Weights of a small transformer language model.
Size: 14 layers, width 128, MLP 320 SwiGLU.
Training: a variant of Muon for these matrices, 6377 steps.
Each number is 500 + 25 x the weight over its row's rms, rounded and kept within 0 to 999. Layers, rows and columns count from 0. Numbers have three digits each. The size before them is the row's rms in percent of the matrix's.

# v: layer 7 attention value, 128x128, rms 0.0713, rows 74-95, columns 0-127
# o: layer 7 attention output (transposed), 128x128, rms 0.0634, rows 74-95, columns 0-127
# q: layer 7 attention query, 128x128, rms 0.0874, rows 96-98, columns 0-127
# k: layer 7 attention key, 128x128, rms 0.0934, rows 96-97, columns 0-127
v74 120:512517510473520490521437485504465561568497505463507518518511480518505515494516478513500507537486497489501491526483486474485530472515537556493563472467536514520481468513520528485505535516509522511515512497536558477485504501484513523507521469489476558481510520519507497460507513535549505471523499485513473459455495529532450520502484517502478496465495489521529525494484477496539502511486
o74 139:526518500483511491525473461486485479460479483502537487506597490513535443483518527526477512485465496495507477522511496538511496502468471477514506510477513529522491480471487471495478534471480565538511523513532527475531513531506509524493513512508466528467509488504517515541508510512575494490483513475511517501521487479557514522491521532468467491465530520472514478500515528496498481504523
v75 111:498501545490483510515477505430509487508496507501543470523485517526457518498476534525511527511491484486500508528500448518478479464534492460484485462492514502509466457535518463505494533491462441497513528476510531459517506508497474514546493515543492441511510541497473544493463476498524469505489508536522470487491486530500515509523517520524478450507489524505499567499480475511493503489502
o75 123:453484482473479494530487458468514462504474503483509499500513536492525484529472501484551521495496494528509536456482500479491482492545482507485500499502479490505482496502486467519492552533457525518542520502521472443542505472449489520489465509528468500541475478467537537480503520536479441523518522497467506509496521496506490455481480516519457475524486479507483534475460495480508504494545
v76 116:479482539481481476529512514489507468454492485531478531462513504506479494520500496495476521512493496516522496500486506483503474460481460458524479498497564490488521510527536489476473491487540478491473509538548512492505497469499493510505463485491492538470509465528513485445565479467525520509552449485501486483501481498452515512474558506481497479493519443467482475488524474496503491541531
o76 134:487476482513509487550530454483501485480516501525473500455435576479525533493493452528483482499496511472498473490470484531469498537523472493517544528495525514524510512465523509478498480490503504457517504548461505476507488499520476515528568540499509487486512498531506520507531485456535513483516492512484493505543518467508483555514507521506470487489495456501504494502513497545522516499464
v77 106:485507498467508511466545505507524445508527478529504493509481519470520496492460462478473504520491498419491515536550493472489497508483500503489492515512474469523495474481458511508473521500545481514492476517469434480486437520530486450468506472521531511544495499469485486533481507511495504494521526475544491537496507487482525458505463502525546527517499496480511496500507527504516504475549
o77 123:523501487433483499391515509518492473540560501509504458485455464532510539480469455529544493493475498501491545477522496505488542494498500509486458474503499449487501502507490489509509494523554476492484447502494496534506490457509509493495491473495492513523499514521492513485525523479494478490499480532516486507485507505481539512469486508471549503494530504523517491497527517503467537512488
v78 107:466508448527502500490550488510503526511497450525523520489476521446486457479482466524482464507470501488498490559480516538520526521554521488498492527526477487495539483495511520521471468510500488487482487488497487541504501471535533539472507499487503538475491518496487517477542481492510495454498451465523493491513526473498546505507496454502540527502512481497499547450500518520499521461541
o78 126:490498470501508460490513489476480520527519461498515470548473495472505511470519479512518474501495484451530493513505488526521540444511505498498489470505526507480489506485533506487510501528509457475483450508496493562503503500512484502441517522473557534472475488541488488525516496524535473448485513495528466461513476523478517498547486481480493522440511480516487545486489511464460473467498
v79 113:506508518497517541544553492507506512512521496452474477486530525515500496478456484503466509527544478512555487544461527526499535509490497471507485532529549517474508468517521474519473503520498489505460490498533499516503492537513498493553517503474497466499473467487529464513510491508502523531503552488458495525509483501529508464551501516486500491531464512488536457531475488542467495484455
o79 125:463487507518460489485477522504543496489513518480499518480488534519503530471460495503509464484516514517480493532527508447472486547510439478495523504479519503507513472515519492503480515511457550507470489482521500541516481541489526502525520470509551434545465484504471515535542488501483524520493473493538506538432510520478500440499476516484502509511492504473537484501485499520493512522471
v80 087:535515498525513518469471466523515502550518530514482522500509529525508462522465476470559501513519475476483498535471533548514508551488507572476476523508458555478518528500489498470510487501488544481513507478527483493483528510529498513534485510489514523547529524501534511536516494483505500506472513493525501488482535513506464525439525461496477500510498504519468499501485520487519492524441
o80 097:567529490507486514476460500494483510490466543544501516549543524485491501497510535446510530541521477467508474542489521533499464499438476506510494476520507530472480474502511487509523498557504503501438505498574491494512465483522517509523471469505530491461514495497489459496461522495517527512484506473514501509484527482503507535532525514490513528506495499492475485485496513464523465519479
v81 101:482476459524525474490461530515493539508491498498487519518452517487504518493548499497497463436450482479515494479537508553551563497514485542508496477528468547522507477519519511468499513501539497505502528453504507526517523503479511525501485514475493475498493525514499536523492459490461473498487498452454468466475500519510538469514525513451518490518507518470514495513494485474499504536484
o81 116:498515458526503524484483509426492529481472491496554496515518493432502474551501511477453483497493480539487502499504461523560517502529495516479507529520520487475514480506506523459505482493490471476437504506506510551483481502485501534471464512502493526461492495519487506506459491506494492491500501438483490506508524503519494461521506494518502497452526579483489506500489496465502535532492
v82 109:478486483499472479533501485514486540486516455523509523496510473468514499481509510496463491509511518497528503527509519540507525477453545502491514529490546498527522539518509527523522469545496493525507485501472521485513485494536524477518460495490487414524495459515518487539488460468505502507499531515503532490479531457508454486470512495514443475543491461510507493467560492512523460500511
o82 129:497455505497501541510490467533547502513545490554503474516541525494486491449512516490515490502515499482515519527506523496541504517492512495500479478503519488552497503487508501536497473502490509480503468493457491530519503513501552516510525529478494492484464454538528538510454479486521552501487490487501545456493519474459474492470506476503514527521490436500509497491568470467554510507487
v83 106:475497505446530483461479486506503539499489545497468501441482507497502500484508494463518536506450504483475467491504520505489510506477535520455488452496472534480510575513487485536501522509491509541519510469494501509486527532463476476486466505480505469508501504517533520514528524533455509501503498485488469459492473453457492509518518526503526470540487506528498503553467519480486504556502
o83 122:496485509476512536478470434490451530514503543507504526474493510512473479529513528492462557485513515556465483521476483536493467506469536483482474482495512501513529503479513475509488453532503494528455515514472501535438511470486518537501481473495461454495522507445527506506476495497463500523462477481449487494498529473523489509527522481485524523495497517509504488490481505518487477534471
v84 109:569511486510486486460540501541515499504525450490470522496518464485460516471512491521488519549552503516468495501532516477486506499484540517518475537526498519498485532489506514533515475477524469498509458474547514513493526540560497483497506501488487538494448483482537507523502520482469523514514549486517523512502475467473520465504464473538452468494483472482494483501494509510479524507530
o84 125:477488502510505510482485512567508508486523490514441485468519477482497530475505524481552512520539465481490495527492480501481493513507486488513450452486507506543482493555512506520501489477525507510501478435571511538499455529491512494487550465464484471491469513490504495558464509462480545509496485547497497465507484517490478508509494455483483505468503489503527493519468509506487477511475
v85 111:502520531491478467527467501524485539513476525482502515499515493455485549528498491445475511496520535469503511500468496479530475455503559528549517549502519509523511510491517516527468502522546543525471508535541515540502492479498516515472518489464507531508503519494528473483521528491545487497542535462521477459501519476482507481467498471545472542486480513511498484489512524464527511497492
o85 124:506544498461565510538492483514498495481493476461499527483534501491498499482519497486497484490529503448487510488516507503520530467464492475530480496481537513506496512453508514536518517500515514528499491500501524502471513574516505517502545514500502473526538508517512513509485525430571526437514513483490467490519480481541517533500472483480529512507542523524495497506542543474487492535483
v86 106:505473515535531481502515503487476472464473488509493469523503499477467520445512503481486542528501472482480517489522450518492505498525578539500463487502493506502508444486505493520462471485554473503479491480500488518513469486523506485542492468551489548432514500489512534502508504441491501494503528496538450464490512498497519497540476528497513491504477488460531512465484512527505497478503
o86 118:490511507468557473499462484469517508499534505534520501487469501492532510489488487493564524517490458475515506476508448512516498495546485485503447490506520501506527471491512530474532552498482494498536489468470505537553461513491532518477497459529537519494481470499502538532524520436486453506449509479477455505530506530533486484502493486493483480487520492474518484476496521506475528482507
v87 098:557473503490492491469536476529475499504468546502477532503502484493483480507538492544515477509491484494472468490495498523565493504493505504488510518483488491539478472466453528454526488468479490522464469471530502451519550548500537547494502511521464487496451519522540495469490496454489464501471516482539479542467516495502496513492514487501495504467473526490506508480478472492528508461484
o87 108:518511526512495503503514506500508491510443552436481469497482449445508488506538533479497486542486505503511482475470494518524495501471509516485493484509501508494470474548483524510558522465456490511465461458502497423542472492493521504481523483485483474477456497515524480495461502496486502557492532491520495496490503484515486529524496471472498516469485523508512517541486535465505502463486
v88 123:491506490477507474499469516450510495480482505477482527475507527510496526515524543500493492508541518459481496516514471540520468453515543514490487529509514494512470484555477494557470491516503498496500528509522499478528520497462482499498500463427506469507545525544529442482504499480491474503500514446522488489528479506515538462503504465478481490518437528521500496469505521506520468492456
o88 142:480545487502542498457467470465477447545470480466492528449489517484532494497506471480469478505530490492466497456497505473480461490499514487500472495494501476497501503468480514499492507506459514475501478468491495471514456532475503489482521494510503444550530493511524494504463536504521539459515484445478491532464487493489502496488455463492516474537510484509503487463509509446508452532498
v89 111:514504509508482508505501520491509517512503466487476455528520490516479511483494468466528527471540497475478451496482528466486446538508557518530528477490477484510496488444502540545527525505530484514486467537508520541498526507495489519478530470480490500520497495490478495536499510511493445497540531534526493473513477519484513508532519574523494466550506497474511508522475485469511554489486
o89 128:499498476483497520524516498493509495490468474456486488465535480536500517507490479471556507493524475497513486528496522486498472508503494490537473482482528464510519516534519499553466504467503483542519536487481551544423531508502504524516495478495494516537519477466530523520499489488524453468477486529455467476490520532523511495542524515479507486516562523542495466486458524515509512513493
v90 107:522478505505447497543506510517525505491490498495513459448497455500518511518504517511495522460544479547470489475506514514499462493496454467498475490500500557499491495498550502504556505499526477504498508470486502505473476512515510527518516520495467492496518483475467440499462478503475436519502551505461520499531481496486471502487521494433495470487512477503495449466509494527463532533494
o90 118:480465472547489491565500516502475542472486493529472495468464490483492511513457491469477497508509459493448489506485502469556488483496461485524531544499506491538547480564521513525474517478492510522534481477510539483488489531498487505490479552504515473505530490451506464490477493492516519522497512538480515488515501517453466469507462505491530496547474505493518510521502480517537524512483
v91 106:509488522469464497481506525516480490465523471532505506465470524493462482440531529478482517490476478542518515478539504500502522499528528551509482439530532521535489482504485488501493535497494511581485482506502494470490487541509496517523483495485483459483498500500532518499459539446486527524536485498449493508523516502511487485469507531489496455519515475459509516513533482523507449496504
o91 122:520498536485478499464499494477521510459556512521508488484488568476484481527510490510493490490480499516503452501501464530514530530550500535522476497481505487521527509496495517477499485499469488510524507466486487526528477475451556517490498509516461471515470497512523528522495515476470536536483488463496497493523516460498433462458483532498523492516510504490510487566512520524536558491515
v92 096:512487457549459508514469533500474523525529500521477506549507476522510502483531533496518528522550535484484515534488472517520486521544532496495516472496537474542476474522512516494470489482530515507497531519460539460479544541503532523521498526491491493487531499502461490491483489491500468543517511477494500517477493484531502492523521497537414504516515490501483572483500513504515476494483
o92 108:525465499543484517488521510449535495526489465487513490512567494502544470491495523488517504516516509519546475537475476483540516491517522486524461493471539481538480519545490492539520537470471542478523509518524483462503518545469513514497514506490445512490471455498470510536521480518508528483526532466547503516540513508514499479478476490521479482519523506484493517473482485473545504513513
v93 105:497510451493481490489527524476475480443495488500454513490526512506515472487525510477548539510499548524475488498513510500488500483500503493513510463514501491461543531528470474517505512481492490500473477558511561485499534530479462499500490482537445525521485485519488470494565498483493538507515462477487494498530520531483561521453524493539502503497465493496486497556490481485501510461497
o93 118:517511462526472479546515489501458479554531542472461494450500542482525510523515516496523497538510526509481481516480504509459470512500523513531509474499519507521503539477499464483498465470482479465471545501455518496461474515496519490538537495507490489522501534561486510526527477512484501503503510491497477534552485505523498506488530492524505500502513498530469476517428489546510496451497
v94 091:467488513488530507482511507461487492498494497492508456485530501502438512444494489466534478540493500497493509477555500494478507513489516509495502476476488481502522508481440502505488470472495485548527466526523502500553514540495476512489488495528457506455485488506488527521515463468503516441523464521463472539479529512491488539469514517529502516480522476478515575538507502523529485493473
o94 099:500517549467512477481483494478464526553526532471495496488500545487544469512533473493548510523491494499526524500482494546514491518473507494536509460483480539497513480461476472498534480500503452498544545506472497497526509469508494494532462475529462504500460501504549555527488452498448498533497498484518515492487513502503501532516547467494526508484485502530498504505509532510500542460524
v95 115:523502502509431515477514539529460468468505505535515463526507478502536547521534474479521492479513486487467486499495501500535502508532520540534526457485482482495519461505486531500530506501518470548501481484474546497510519496440516495482534489467499462515498499484453492518494472508536468481530544488513529536533529492485448495489500513501500538517522517480519503468509514458486468463514
o95 126:518507529506495525463534528507512458521487530477504461504542470503527483554521495472515459511511476456508489492494521487559539497502543517508466500520510479511496483539482546546472508436502477519520494499477550502457498510477497478527469519532512506494517509491510519515525487514510480499485523486481486522520517535506475494435519508490551483514542534501492513530547535458514502493505
q96 087:484481515483476482491508518515505488527478503547493522543540536500551520496491535513509532498530471466520538490483463491495531579492492563459499502520492499488491504516493504532448535507486506526490529523490480489507493509514488476550503507504536486508488502499443474527491494522511519506510525517504525557524530492527508486488459494507500553518517516471492530466500493503474426526507
k96 090:512546502502474511516452517547530512477499502518509479508479493491488514456504516515516523498498505509532487498493509557504502465541494494508490511512483461494518497471501468522516501503517452470529505511571482506519515517474503556496497484491555517536540500473472465493463545514523507466454532491489488535479515519535504507450532454525454465507514522500529509483477497525547469521503
q97 081:530464488487516474538498537520498483481528480494492511434493497527511509526509486466519534528547482504467474502467530492500505455501521491543528501488495501475554481511493547516485476469487472519525459507528466487507456484473469507539531499543496526488563522478488497543501507524489529533483542523492492483501520473511479504520560529504515517466465481510499483536481499516494481463489
k97 074:543514472466530510491495521534500507485517503447488501495522520450523467474512514472502480476486531502517529478503493525539521549478463503481558524516497436550462465497487480515516517503507512515469528486428506488477468525524512506506514476490475514522490492460511504498500418529482519500499505551507487544492497483473498506546465502499515487514521516511498487489501489517524511530463
q98 080:530544512567490477492487432503541541476486515506508528527478466479512501480531500501505476532484552518496486516513514493500522497496472503490482509500484495443519515473558484481536537485549441478516509536511530517503506465539469524507497498491500497496488510497508494488488475497518471432477469518515482496460491508476456493493524506476483495476481521493521507469480474497547457531491